{"activation": "reglu", "norm_place": "pre", "parallel_block": false, "init_std_qkv": 0.0361, "init_std_o": 0.00768, "optimizer": "muon_variant", "lr_head": 0.0072, "decay_shape": "pow", "doc_mask": true, "steps": 6917}
Each number is 500 + 50 x the weight over its row's rms, rounded and kept within 0 to 999. Layers, rows and columns count from 0. Numbers have three digits each. The size before them is the row's rms in percent of the matrix's.

# layer 7 attention key, 288x192, rms 0.0832, rows 53-89, columns 0-191
088:459478538488522529462510508497504430418489557438569551525472456389483563512536528487545481531527525432551474523653445534483433465509523563570552547554585543458495504485576508481501603623523414496566582531396531524504467641435505537493508536497500504507403567491529434520563483565577458549500486424563485445447364514483498514453450424506489598531462505495585477532421458498569547529520519496440464476515475532542537559499467510604444461569549498491370538492528588470514481464517480431532535510512534468462505517483437503519407497442398506464551401523478518525410471474551482465
080:451532520561544425481473530459519552474554512535532530455511541588527537515555465518522490469542573537420475530551401485479541530615397536479431451404428491530466491548474454422387457492524633564516530448534451457453570476413544538522511492631534563561532529572514562496523443583362540506486556542494493451492458476462507466553423555585491496561424483537495568452579503567483435479487500435499495476504448461559473527499583420492538574538495525467450499500571498440577482543488517504570502548510459563540519522492472344483530536482566465469461457497603461490535542444579519557
095:552464485457428524485381466593544528467522571531461506478511538499579528535505486514500421540543500591393455575486539501492489536575409445538543468383530487532459436484468547489492536632517485536495430487465532515490525575524389523440471358493475535502544563553469470539562464415502503549474538496509499532457475506567486425492473559529462563545532530490462530485512469543516385495437557498503500455505492545535534453468496500434582567437529539592546566430527497455428507533498530446504497608518431490581407530526531527405545543430438560461511585551584576527589538471595451428
113:458454489481515488373536456589516508458520485513458455580460446519545500548446356448573536457510541531592544562488496466510471493484543621486434536454493551461412379510519438444458555482501496482484517516469518521537501500446542464465505548525496456499393535443442518573580432481467487532547499484452411375567436506484382521555518499436592461468508521494524525489506415515431502558453486481524439528556540509476598549471579525566483457466473532493507471457570607424578597505498437490511497459499501482521549425627471498572456583528515494443503405458459491454419572473536542545
092:417501547595392497506545530429574517566486469503498518550528470500470470523533462417491526477431480488478434518502379515586455500499532632488518428545421545554559551541456510450515417415509589531522517483575527560597434519573430528473449561538492524539532480476519469518482429518485506423462444466529426575455618554585519498441506528468575505436474461450604485600524487495392453515480505530507514494519497525464568568446551490456465505509475548490531494499583518501456451516537500540451550448498468498514642539514575579542479531575623576469549562537531448526472494438601532460
109:572451527498544510465509413490605434479576337513540581459559416523479499515423446430413515474447455518539530484365534540547565460476476566455504491533392537508593499498452465396471514505545539488442563511496568449558537497508521584449493521472464510505496507467530491504515452495528566452449501502499485430500500415480477488556459538446529506595479433487596477415555549551418523469497451467506482445626589470567521480470546439526469539498395471583469438562463543498512568429573446501488446509493515454433488519515530467576561558599489496491523590459537501423434547469463455569
120:587497409420547504468480434435540551523509465496486492440573534507419510598466489508530485442453444555529550486414487544472501441396550440382455470543423507504459432488437499560535400470521556560450485503471609562547607564513457536475475494522450535528471459520484604565458473454493533462457481434514467513484565490529501540462576544445495450476499504543545544430448535555483524463515458445554513564532531474512542455482569512482454566459555376613561541504453421470483517484446577478425478533390428404490517548544484421585570634534486550484528443419496491434496520511515504522
095:511618471554530554535488568516537588558475567422511512499570469500470545494543571445471419498402519478482433391538449579535537538562612474485576575543488527526446491499482537519591449483487528589500586559498483461472544520534476514520473530556464586505471466538521550419463548448445451495566480482539479523541569547495642551439544560547478593503508468460621465452489457484535494475555492559577608535510490477419485517513571573452517487483500481508516552435469515577506445453455533535481603514529537504512552672536511527444543511511535482500558565482473455408455385520470486484
150:439570457498474483596434527387473488601449460526512550623547582592412451571508550423460557514452456522480480502488417469442500462454445459487444447484442557489507614507426531541535564435540413457474549486486487502534462486540439580493528496600537567509467504577480447445520438532473542485502546536501433518573546571467535488512534560417476418516448518452469491508468479456488500556429520559566467490530520484543562501425537571505569445472485531575600504470576491568448451505530468528533454555442473465579489457595482495506460468452577452560561467607481452456472509613474579561
125:464633507549485449520534484422461586530472467513515562523498515483457526609524523532483521463512435484458431409620437521439405476537537532431509505485513570549585408490426431552433439425534506528565543495546538562491465488540498522571537516585445457592497515577458516533423525529368477461444546449472443531486540495409527514421518490500503482478455475502532536529538515447528496465597469499516563607454490507504565465409461481505486467490554450494464515569506450534535460567482513432549473440541538462393512604472562367548504526462448607415542430470499485505473474552576478548
161:578483498507527502527604549499451575565444437594472477427482444558511400428466420442441458493502565563429502442464540479499562469439598538431495534482451516418495385551479523481512414403534537545445470488502502487427518378532539458519476499532413487525486423419571587508464469448452522448472486559435563444562539458494527508584481513501503523495549427512491531520624431529464456471500479492484505487494512464436507508535498515508501516528456537566576428557507438489540496426528563579499574498519556581500461471571470544606532573567569448571504569376505413465495481511526506582
147:556509415543466458465545483498485511445558563588488469498531525501479523509475580449511481468526566562550464423451507448448547537552565417512427545494496521450427447495504386477432456513540561485543514512465389468486576510414514478519528526555460443459418533537431545511580521478422576438555444398477477467572430464448521516503554399492472443491499438454457515465458522558527427475498509399492426442469511437451529507540599542562538417433512491473474481464500477395586550542496487443553453492470448402436585519484465414499408520494579453494557544521587456479590521593513475593
148:591469406443555461502519516496523525454429490479525526472449487417493452558437534415510522512500548473439525443536562548462494459498486535446468571502578460465450535600618538546517605516507470532559472512485626493535416580499448472557427530370400463516444485558489518491586565522464467536431480461446571454531452596511573504484572431484519557554524518549502452464455477570573518507546530465534535534475546421544581476497462416469420440633553460568430459493479544524476515525571592457509506505530566459589491505531436580568463490433437512502502522499509491541430529537527584497
143:441523606555469511505490523494578480486532520404458597476572497517522565492479482495617517517565575592511425480488396479482439558401450540560531469477473442479538521562495515468493427451608520501537500497543513502442553558569535618587542445590486477466544428505483520459483548444561368416510509471549556507435492469496583478443496499524491515457495628533601498502375398472456446476498506504567419477423480540439518505552507446531456570457552547524437501546539465471550560498457505550501467514451510479507584447568468437550475484547486564537488429527596498571455463479522519447
146:504451529465519542486538567496599428541465480503612467559407493526558431530475523445532434443419493550482508496462471423597543507558434552489525491473495519574445506551452474459448560403479419492466533498516544522497541555486576563431518478478496541446457432403441459438560516545448422502589573525477514528480457442497476502585397496511549445577483456475570414507555541501500619497548516460526440579505626543491489506447549477412460545651471442526483474547497635479521461501491566432512486490426465457468526610538528480568466533527475488423461492575461481442491498529520515460
152:518501509427546525524463493587417493477504470547472420597570500521513622441491448461523451526429459580529471501500488468519467453502449472447498520468503505536552433475516500384537542552463448473541503455518456497515441481459491492523659430477374469494521578485552488442559512559455521505453475569465509526450507445542517564560533458381518515410498504534424534498602440419534511509529504597573431597495533616446533463514512602586490433489457447519556513492437503538537448486578526454448556482456567492568596445459432455436443472483431504465510478522526485522518607593467524553
144:482490442534541562510515555420463483508440508511608440539474491520441518557536492588587520515408398522546610495500511555490549461501524414480439476607552471462527459511499493485587439448624538487511466543421511486465546450416496489632456499510493569526422505491451410437571491522513510580558542512489525605453438518527485532550597513545444470532519586508486580488497573418450517477543447553506482489491527511444511606632456518504515513532505454428540571431442538496520499403436576607487458450514474489522516512512497465443486551454523429539476373557476571489508433510505518512
155:485431435520465420483554480555438461513488540471501466482447530618544538441499506446460446472462603474534559515590463522436555619561562504489581521558487448435438513498465476513500532408437572537452441472504618475581513462461556536419519531410578491406498539469502460512489515539405453422531581521460428508491554549482416507435495491417502499450443580546515540420464473482462451526516535445574483488468541507555538603463445527461520460507590535527500450527507491539566462509494463509434538419563514516463451524495516379471521513526583570596525424522404480508596457569480556459
152:428499488556516454407507450418505428574450417541487568503506448579392469484482533568610547457469500495482486497583495474462439450415485460514429491486602470507484574474466507600477571525474488542534554500539430473478552427471509505490498474493474514412530560507572581460497541499465505420485507448463492462490528466489525494446549495580501560510504434497471472511515472459457581514455493554597454525539468484555484441473548507588485523586552545458483585605521527432553518440429462567487534409550568552536431600466484478572430422485497445489469461576451416425349386543492505497
160:532433462543520546463400620625469578593444507559443451463545485555504613595543488519536446430535490451502525451468577531550562404412422605507512478464517550493475455494436427590476481455521504455472524516531528513439499471492463479480507459509543500427456506556499511437575509545514531503572584544491499520645464500480552566467487587467460479530502521492449488487480464560476458506478507481495530502532432437478478553453452407481589344518572481491446575550444461550463515539521536403462563539471538457472472452445479473535449413478417551496473424422505576478460467484495479424
161:506530477451564498436447507476555464524427544523490458456453583514448548459648494394519488444465529497462472527559482496544533560508470413464534458480514521528458448466565483437544465519508529558408547506414514446519542456528542484509570498477567575625516395477642558529492472575498437407541480418541508429503456447460475433461503543546479481462506540549516470531486476477542493530480579528447545537522531443392493473462518536563492582575529560395597488498507385523556448532483498462516482540510519423551583478418393546548597464446585440571519466472548502484487430514533534445
154:462534432497450531506423489482540537511533471509508483448463569481451504580569460515440517509469506551570445450376406419492548409528520527417491494511615361619429620452439497479465594571470554624557504559532564590536526432471522444507475523521416481560526486461497542423528503539546534550516458470490493503475482548427519526448432501494460511495650524495465482534500426500496445433551463519530517463520468521580459559480513515451471439441467520456467516408422576556477506559569502469487553479466446500507540537405472488522598477566614530562437488539478518559481476501500465520
170:506523510515520482510435417515443550506537435568472577540397431595513612534461434411478555490467503496415454529558502469526486468486587516534460485496699473497493549567593545521517488525471507448503490471506552445614556492520512542464474459526447522504509482620506602515461481500505556504479474530508476447472503468522454559507539556502494503575474440512535621546484477458542559591539467498427399453463462398418438567517527495453504533504491500531567478497499546450523486536536541512575442639450560575511551508420518457448475556493565573500428559571504492572544493560465464419
154:512458509453447573535392564490512434514439541500471460514514413406583441478499557520576413545562445493546455460426473437586492519583494560482440483553430536513561437554446486596501456541559446442454537521428458497605381482488541482479475445535571551556509484488513542533498467520425505480515531448490412564492480475428440451465486525498437524504565440399466446506455464550529483569517455552486521525425542468485572521534469478486436533483581491525449538498464582343528399513578489583512472465495522497602486577451535497490494396545516518527490552515498529608467544545448564427
153:418512458477661517580480492512545482508525523524542525426470548512466554397555493534578493565533560531446462459523541501481520507446488496473504593489507567542564503495407483607413477511493495491492542512509509474563581390538559464504490554516471402576525488436459475491418492529465470530452412520474483411479548486442443585580436572493563532624471596473484504483476434445463498482524603576558567446514471567550430495509514526483433417414462551515517429533474503467475522539504488463581402453453598478517460570466466573427497516546430462564506464495526500513558403456504440551
158:441584461530537462527552513443555442422440498422470524484498524459529485508520531425549557482492466448488590516442561541498520542517421512554580459560587546527469535558541568476515480554516525429387462438481453586455512542494543361523440467376425558540579513530454453596396416435389457529528542415478472502551489487535496512508551501460493466433557478531462429486525446463450565488524540640545548595530523509507456501575520506523402429547471489567579483477596538501416494518500535428448532481486402482497485515554510511490542577516544456526477545530544513484468459444425454529
157:487521521521521512455490459460469541570458483479538525574501652417564530515468499505527445493428508503482444390453513445505489462444538518487478567480477484483541500503407536455504446614427439421511435484522448513448561491485435470530515501530482535419498416524458465560520505579550511564528546518477449504413484506488434476362528481446470483500467517537451403537507507554532452497521511535518395527476464475481509419441436457506410457467469542492548516551482492498672512505435472508369464635521531483546414487484431544528559462453571436440627479499528456413458453420490448437
154:515474482612447475459507489429550446512565510460462525528490409510463471485577522474420454425479503518473482444472541483528440509462494452534479621414410488432425430527467541477512415401465438486543502479419457589528467478452494462496562415513500486392535510510445554507409517547556470544500517488530540486532514583506436563541564497472490432389499549468466564499522477605563619413460498517442499455607438530493410483516524424500476383529545445519567463509403603499490514527472489472469528508515575454538534557524546438543559467463489493561444468590487464622486529549535556526
161:541473443465546553510490538407451515480454543510450448544434466470519514489507588509501488488545518420538505441486567433492444490461408541407518468595529581580431592523523510483526460518445493504462482507504478429474503471579431467584549519469466493505504523507485425521541484429627467549549518474545460462388602483505519500500371481407444578539489541492540517461552438522520573455436413486543472581528467487569405552497509400519586500552476537600453492491488422507614523494509489517484516525450430571487486579536376446551480494470531531478487451488579396567510578548448425493
163:512575446444481606464432486534515562540539510638388415546432504484516456479486519457469470596462504567492520420556540485564447485527624498529458498511451536460554486437611550341450472505488550440577546590545558487493492429486507515519424439453512492465585451539401525432511520455474505426550467457440589475576467452559583546505542580544443456537447523558485463552508471485595537569494564481559542490545516575537494467502578446508447480511508546481544496557533537511534510498484501510509539491488483525568486486470525370577491474452497443444493480488530455571530527446469397436
158:537477484446497556513525517517461502512503557479436521545518579490465601519462576511464526585490542563510568515493481422435582573520506421531534493460533508556328505584398517515547477543421472496516521490500492587576471453535476489502575524567407490563495414464582513535453426547496541526514536422534523431420449460617625483467526526512508471460518514465494476482450594524463499550453439503532533553526546456497588477423523518534499499503447540455432469556417532486502492512439578541447519459493462592521453446497507526578462536562344540567447506459509538510611561417476512577
156:571501526516519541515552512496456434535406432423528423530477490443518545486524540398566505485520506477449525432540514490523483541470470422532507455438493407503553510571456486419511399438563560517551517499521522418547565484493425577473520532530499565555531522624516454497500553524567542504586428426420485483419477453530439485489394538466558504394530481494532474548452587440547428429519480557449587430507464468546521567532452482448550438591434430579429467526562504446501474542421581415584575517505498460461481586447498557564504470533485480521572489541439464551435506441516486413
167:462534485424492514430408586473482522568532497566524412520555643572529511545396476477470505404446550514528486456481474481445485498414484388432522554505571494473483513403361517493486544473576462418459553567429542486488563541481488539463541477416469511524471550506496519553465487481518498544493492442553461602525545425499549602465471460522434502385473464444538458458517455506490534453468626545478494473542476478454527531604442543426483526496548566413400471551487512462513445468485515471537597405506587518468490528528606507453491483465501463489453514483539466618525462434507528539
152:511467501522549513563488560505487398461584546491536553561507534637513468559468533570426598506601484563492467359390571566506547472581526413498567512508571378512517500490455453512612572496530507593481475560517512470547538488565464517571575561445459498494502493409436473483481517561480555403515607549519530514545538430468477458470499491496436471449488499535538497467493441498598565477529320556481492572612487497538601471476495399494452521458511496520516542554507510540500535491498469481573485532561470516472487536534557465505418486444492511537561465511507532508450464508489549469
161:483548460477478420447447591466497549526476526483458535525483437440494563495519531408589510537489529480537541555503526454596589492406557486496481530582510534528556458566458443534489573543526607553453496510547432481475490462502560499532572425423574561587478494490465605523486490468493545520475526539528536522549586523509507636522464491510561469508500491467438540529508565415473530521610459509388475395539577540574582459437532490494553485433425542521470409560520544544576467472485578421475577517588526411452443433530501548435492549431476552476555467603459454480526427506473462508
163:566568531436407434444506514506521552559568483454520482587509502502494444555463512551587562487492513449554608540603415477517506544531469483568514505469481496477494547531495452489581523604467464480421511580541505475630544425507519472501456519529496402593494484507484504515457494489533479585502551550492449504569497462383579384545512445483534553547539513583502413488560450547476547486424521553514531484417427508383441568523567358512497467538590484515542500493447484434543448462455422516520509471481514431401560495453444523461458506484500533539522498576496491413450566422523424526
159:490555499424498476462492422498479538445519549568485530437461458507513622486544583519509446514510514480402489559476540508529527573527473489531477409480508494490590468529431557528546416499542473526429471568473543423422497496522476477484448548438576574530473451466526462458392443498612479482566517638425516449546430558399566457441564451487489555477562505492559409545539564518412479556465486564495457486436426566606517456465560502532448445523482508526477464468444504478513550480590531486480509468484572557528438586506542442476419536495495484442469444557467567592465515412540408599
# layer 7 attention query, 288x192, rms 0.0803, rows 54-89, columns 0-191
100:479536552505527533390459529493516435500399524471615536566433560472528496578500473507547441498499488496446516527629574533479540510548447525523539488466526474496446455516494438541525409552523535573485516590438513536438489534572498537512458414592459478435519507563520501517477412389487536573502555406617495504440527549595544530475489527474520473531483545426556490461415453536491422521474485523498491455503536558613539523457553542439544534467469577428477585467526481460446410554466437398452427503503452495492534602541437512542585441484559487506516548527611508560568463559584455496
082:653533398514591471445480534462514498529511489534445490480422520459496481500571505460466519475495561520348565530467522485431526563523379518468556439536487415503515494547458529510535471553426495566480472557577425460396484494521552449530428506587451465435536562508534505509407561524479633528510541535504540559498423561438568519446499459489447418446443565491505462386498442566570561497529491468397460490433563556566475486530470509475526450522487479503532512557559451607391422530491511466535537428550495522584550427533432447482519441471521520520573520456511479457477486518506454534
090:472505477557523510520444595459437520555509524487530510568598516469519438552497500537560473510446477510554435531557437521445435579518460531533473381579458533619615499477404483474475428545498550475502531563520518501487579592553379538387533473511591448479572468469460489541434424515471457432439468538523367531525544511532515527512465591524523557456477461456568443566467455527512459530443550554445507492519450453419429476400516507439515554468494533440400616487502433552490483585475460487537511517427425508463511437550527441452446506555518510539418519523484543592449489498534530499
102:586503517476486527513508521403519509512450583492503534479473567452361566575491505531492511441533433445535524524473568546508570471492507428580458543545471447579430482445544515560489507490451507500461532560460472435441503473589507491611538534408469424467465423459518484458392601561571439513529563482548594641544525437521471528440608429461481490497510427464440461458409535478535553543572544501473548567556469512497514475588513494455439451467465465540467523501526517601483520438557473503525588529508460402538527655535496472494420487512420453558474507517549469525488433539487513477
117:540474528512534497403526444536524498520474374471574521417499557466467559516456458531527495499478621581559504420420567577507433506454520509412466517507434513470469463428521465503521502442526442574437334534423511510528511500544468483479440493535413633539512526430460577539494519500458576553477483385513504476610589506533513480483524518466515451491515520573536581444492489486532538595487485449575524527569536501554517516507532551529461590540506452550544499422504415479427540495445550465479474661439435494483523472458494441595565527513548530554478476513569559496479438542559499467
105:456442432503513565517443475467475536508485559522499471558558523533500473557530568509539600497482393453446420438534536426590532473520480463566521507537582536464469453594515445462502454523546554472532451470553465467572485503524532510458491375528549436473527492507390422505552512543580410474555507535500487554516524463473546437523531496534474536479576437497486545525522515464544463375533548537475460526499434495488498383532443510520491446481601554534483461550612460571481467530503460559587495445558459443446469529467515521363504451404481470438506489426441449662573495588415518539
148:462535469518491493552453462475485475516395513540601454714485474552430531540471605484528528450566462522533418459503491524452422489470505549436472487542556499480523521473534539540549529421532469501378467491501481501474472552503490546460476514581470610457523483531558562476464430441464553540535405511489491585493554536529484412477443547423491459431502519432497531499439426455555461516431545489560467507462533512489508478355577591463558458425447454568557565483488427474481457398530521517429389469484542532490491460586535511537441531506598469566520490478527468403467515531496533454
096:482359482454565527540413490474499477460564477482483494614489526582493363608492519462476489377523538612519547523488421434548351542496485542530483541579567539524545555523399435427494548542510524442411530465516500529455493525488449437517530536516553567570590520558524476506544405561535497458443445478465414418433437582502551485446523532402590466479481544548528499550465477489508522492472466464503466496407506527522432500492483440522535453515454485478560466471590507474433510526516456448483444429573496479562482396527568499463491495517584504591512453485542483500482519456571518539
146:486539494548496504499507546583458567529450371509521468442409477453552485399502370520394541493475574467388449501425492463409500525468519519449424489573460486406566456486512551431455389501552439552501380517440541528484499453514526503487418502561418535456470453435491502531389569530464533528466467581484527552543449491528543475533428521432465563504442487472556553432566527436472369551535504552505551508541543404548533515487515542507553548540500586480459527538535519523479448537517527444543589561462455463501374419512442467535546458546443482535532548441458480515467532518489505515
111:540542485525504566576517540542511482470546470406453476467398488471502416435577496473528463507411644442488595470526483465441498454506504543448505446436412505438583503515429545448559483426561568549469489499566459500516427463504543410554493603539545468415504507548506464521465553541502599499502509579456530468454431500602502469464595458471472533527433557567481418468530518496452445518559461527508515468540573439528488520529531452525481630487435473448508459553554581467485471418530482511472540497530449545580496390548538401522493482478511412592488532489482472513476577448436469625
146:489436415463475412493419444437507472441482487517404457436539423597591589522459573432501491503587528546557494493517503548518508499538463479380499497575527434462476513469466522588571495525471485422579452553621516424434438466496490421444433510414455502513501487582502435508452537504499542578512463395428570502552445559485496476583500457355497474491554468518483546463462602520505513463570504437482554491439423487534493529516516443542599423498496510505462446547543537463471537479509592442532478488426460461539543545564462530499416578525481512519490482455572414473457453572508558508
137:512457525579597543508551494514518472515443496437447503478492511399505560535471450487524470473446496574451487556457501481458478536561475475536524605486507401502473514504519513471464581531486475545580567417526587481498415541563556473519472510442415437455445536457503567530541532486480445543527441599486601456563494525523519521428574492478596527553551612496467481488461503423548543447483495504559563588456521509539543449505517479472371532491510459467504554503521436496457532508526530517363510498588490485607459496500359533534504445544464474627533541518535461448385494458411638509
136:431457573477586460494491529455550406501496527505494428493593509515555498555434507465532390538434544572483501546434401460448466622396461570617503487536490446485541495550347415487521557473604483494521467536485459468505462541478474539475512515553545547471512497483527541463482555474559475489560571514571538462405407543544500453540387477501510445533498492485452441487489530566449546458541522437519501416453500552441463518493530547558420563513513517537492455577440558531529607543437540523536476562441527486506508500525466394620523537420561562540470438504582454543468489506458507421
147:548499423431566469508604458558551451548487446519509488518522436446564470568547448446473486470456530412355517507499498499548556444572486423509475441452592509506462519505430482551475549537442472590509478488486476480504540493447466454493549528552463563460509471450497472477532425496518596444485433539547507556576576605505520503519495512526549479491504487521564462515522559554497515468492504490501493537441593441581306580463550482509448547473455424503490550572457509403557477490581618414501494496571528536516383559515417505421462572549534418480477422527442494434536506424478507507
139:565428446481493537569590487474401501365397444451578426527563421515545534486467503493598548523466416554468548381524510431543611488513493479549453466504453520481526476495478433580668462520559418486525446485540529440466465491396485451545624473504479494544476474513462509536554459526530496535465501542491456437434566526491506548561431425475494494466579468449478557534553487496476463579531538646598439511452531533489613483447499568573499501443457445557505512473476494518524483444576507513443525430461503466461541492465469491502484469434511453517515421497464552506473423478536485457
146:501451423539494536470522556476465490513457507488585520450497452477556477522574517558532386504460601503516571482530531491472467465506558442549436498488523513480475513506501460519499463434481500566448397514449501438499482476389582513560402506492573509527490505559388549556530475490533595559471467525583600520482541474491591471463548484538465494584563518461557555495488541439429502494357475461456491472552491524484519466623524469566497605617401508485574504500526512528411442530423529578420436527466405595485531610564535419553483510500516512509521463477436520470471409434456459450
147:458427478494503569499570402474425488514505513472488542456490561535531517521434496616464430588511545489459485460541496532494443489563555466490505534496541473347526497435521587581499520474556540567577432550459610527553550500386532568472439512493425480470489573640574494491505470483563443489518551523504481433494467486514475511381467523474461497499413523518525580472560528559490499492519543548603513480462486543507408578471490473443511528582601518512523451515403549557481460502495550528440459461543498465583452557529530431407458498616583530524445425560458481519516507580414516506
153:470566549493542516456525503416569449469546508498523608513556460521448594605500443539551522563535490564466428454524520421515465420390429443579489420595500521496519518438497445613523484510519531539460486529550407593466452530448441543533556544566568567491468526498483509481478544512418523519496426472535524471501448504456525508539458405469436513540484441501531535452577471487478540508575494510525529512517499361409543484504426436566500500563553480443481602489519512525564432575569574564526504465538432393630578561514498581538516474539429464491434562526451466530474526561514514504
154:468517506488501592567482580490536562555391486530456458527526500498535494474532536565499430415501594513471399557545487541513486402455487506443409551485545514498436460405483477583558523375476614508425562599507519535472463492541448437535587474518484533537476528496490493523454489522549476502549491376563508485594546511552430421491500510477380625469564538597563505521404568571498466525482501517518585557474520476425419458490431407543521517389500438487533508477429496513481542481511431442519474533574529436510461482490419458501500446505431511555525424554455503484486513530470457440
164:441563613469500496406531523413553487478523499426409542477434595426509490440512585516510527576465466560461563498440513561541461476524521474451486492502507465463372422490518546579514474528520496495517463529465531517502427486465487512427550533544600490430424420510597460490530453486438499494403585439567499445530576474487534511466476545478454474478553517593574442423493508513546519466445485468424529553417495510511465447538502561599456593472431523518492492503574438537512397463529488501485464462515523472456403536427483534537534523352602435492493479533579562570460591537503498572
159:470485436560571536506457424510468581379439458530507479474510467449500506602564518459436606560524528503465473533431450480526554405522535558392499469430506505508532578512457463493444483546458628511553421539515594556575475482553464482478503544483502518496508465462360520493479527586457500512507483471553433476464452465471449450447434514559444437526600550538510489429484428456412507480583432474404515526447505611414413562550597512447514490502423500498544550501495478470507449589484529453426520493464492541539552451386518560541549430537536556527487561572472503508495509576469482479
159:551470490529495518509432447311465556587560409379402538473479490528488567459488490463501424490515451505419475480494509428616494522542481573510530541450551502408425443483493441508472492488541497383474447526447499502612545531552556534487521529603562502480459518452555470472459496591512419516583391624431487479422513514558477554504575585564492497550487412541423527512465487486479528511527411462470491474449494458564593439528477491533487541501515535560590544535560503573526523518448519531561514464499481507524522527449475425404457482547479492412556539512462456510461498554493521542
150:500468469461423490536487616618505517505379507517387474440455541471481501467486530517520534544518522536517520459479496512544447489533465553563462475527491529621477481576497602585364457562537451481429486472419405503589438492547537507530516437508521430560499516486586513501554493519452583497523443440519444464455515493405521529472533517447561529509432558402505477551526479407459507502531465528512427576477508496504530536551478403529521457487576506519382527556434563388554499465456501550549526500544591423622492477487485431428469406524546566523434486523540552564539477439466535480
147:512489455417546553573507451500564431548484517482565501449430593510436456449543523520593480497470485546524467520444515472431516473499385458534547556524532545503464472565530515635468507580431512461563539444437528510557573427498505524513550609476512456510486467545444405450497530499461459491453417508490425387500441495536528532569390557465515437576406598497533489464463507504471433555529520478532557546474573583521409447501571411431470480487478486553488440521543497516456412492510474474545461454389606553491548393483481535458472508508479522411546435438416490444513429546501471535
157:528549449377481411517571500579571468608458517419537423501544528452505464489603565475459584491516497519543565509478560543466490560467501475578561522590643588430526399479470514478485532612577531537449343449500458551450543523460519438519504554538483599431620480530487469541474489461519422473453492504528494457516485475512547567467475508495421501557494433604425464577476339509524487470527490498496523535552449495500500461486494469484434571532450476520490504462481481535483544448473531440399537522513495536540463536486572456516463514467507457451501624490489497443538478562482507507
158:450509550484511513496379494544429450555488503530429620473511544455470509444397425525517523493542461479491446410511441471394537535505464591484492595413349527488567481518426540537591496486439533498455390435494445581469582536489515441528510474462510488464498480479406443465510553552570526567595446459574556423543483487484446508423468563409510475504470453481490509459490590473511469478557495474480379502497428489450479459436444514512462476464391516410499399467489504481612530542504457492442546606495529543467440527502499499469537401450544458493500545487535491481484491441446554507
157:580411486537463447499415536441517428535570448465518482477475473501493574472554513466507528532519502448483466454388585445441426536435458489542494580456563530486443576520546495428500391399407494520514466502584404476478496452558529452434543514490434574409516523576490443501473383444488500514543447476524427409450590581561537443493512492458449532521521517505539494495490446641536543426424474554451508584516461522469513535464549516515536491561490512513514562554431558542526538538490466497462492520507521492496447526575602546506642437508400469521421469478470560604539491467465500546
157:445447457499482560589477515484537405581462470352507419530500466466480554515541457536485462530509505431492460522479503525433612436519461470406433481527518609458530532530569431512571567527592490479456390543549524488435514557518425494585504543364427473482522407478494530488478485427464449496497493475518466533465556424482447465470493528548494516422522452463524441522559486447559536465434429374519511553584482462578474583493480485530561534540471501563500426468558498486554488500571419508557424497468428485596505479505406512559462436555513513409579474520545464558506490549552561547
164:453454462515591529530441541465396521531504511595441551441468455447519581477497504533523448621536471470493499398485497592533531582519568506451421484571488564434504513477475423481468441476401522417443531486529527529488482499510463495553432510481550554461501444452490498484525546553622559475504550469413497486554411533521558517515441607542550472444528425492539450569458387536629441512527553537578554526520582466538478525540500514649466589499506489482466483601440502530478568506497546521479478435513438462534478469468536564500516590410441462573504512400479450506452518523498448461
158:520502553555533641516521357521571469478523489492473429608484467565480428506461621553431530567495499549539559533528488573437544534535557503528511436485421550541478531475482502563496524510460476554577493607479460540538496515565496511564483431532485479483628451455607438451502479492449439508585511497547453471453506413503524555510620533505505399440522491538445453490439567465450499493467507461525544488527547460529575474405541437469592566517537505476483515602507489514471506532501578455453488500394488539471412501463490496487537447529434498624548512484503427503493537370554550548
157:489565533502535588475546552515513468555523505411553545536497582528549499412396515499480433570574482425515546493446554545437512465468417494518534350441597481460509474514454551447453481499560476527540434462498467527483527558372420547453586452466452483523502527564500535460507467567454551531585475472514529502616551499547484494490488585453521506393595568476533600601495481502481485502546483486444500430556529477555425369610479464552609464539447441476467453482511475474431513502515545560566442568523452535480515491419507471519422487501457514509439527527490486605419489463505495488
167:546400565499580516471446529464479559498507541471529483513517548471463442545524398540473463525514515495578451486496528412486527481460487469423583467512519563497493502472354413534461532486520418442503585567573528493517472541617438489457557451439489575489522515531512532618494451436514483598567465551484415575503521397467506504510531438504462466383482525458630490482526428518498484559435529579415462439414470487440432466568527516534489560468526500478504425494527511406460487482501581469348497464484561471508450506475599426451588513516451531435586493455452543516490495492504471531
148:480478452485557588511513533518498513354573472531503539503499501493569524517564571583433549459534498527429481456447598499492503528553500452462520572611552451558535558474487426478492503570566561504536467542507501466497534489565416479525558461419485509591508407459502456493526536542456458362545639539506436493467609453538518561499486491437478541520380475441536472517474541542543569383512527489508478501525438601475595532490460544507551454539527570429568447552551527461491524508492487532461462608576460444482640527520583482453412514483467491498439471490459482475469514478457440454
163:501535428472464426424499487500561600550517418518532548547476501544500521503490527537597434631471493567464486543559483463509495535484467540373529517535582458473518499444581472522506469632456576505459514504465393471489497419488458510513496404555507456467441567507524545578502494464584488508537453533613512578542555479560451492554451523456450532435500489531503482534527538480455612531567412478455533512495520530492477422391516478442495453566416534492486403577552502522523508570615515496440580462478423442486467410510458508485533588466436571505541462485469515479409457391521522557
160:465541536429536453480465519524548523563545483511520482500563505475484451465570552512486491462427427364528478572587499532476480562496451533534510512492431573503446490492546519522601539523406515551500367582441429437575484456424454468581532557487429519490500519476584485499480535567488507584551494605368435582553528500403488471418508497474547446483557461450499474494524500532514413441522538414396517484457454534485499491580516515566454467469544532580495606564504492518409492401474515473511468515572537428534571500507415507417577512494521542494542449596503531473476568398467530506
157:463557397405516524435527448515550493552570511511555476478476501467503534505501519500485512499500467473543491520466507480431348440502525534516353491562512487496577620598509477517612425461519507494518442609411509557567444526541493452490568464400524450491455525540539460489523439525476433395567527576579556511429451492499457486510541525537476542485581448540518452481450557481478327521516579443469446510466598495532487418538447530488489487506569484532485568440506517485570542407486478413487573397410511560521493466551497502461485491543522476471462507416462466523516411446506537497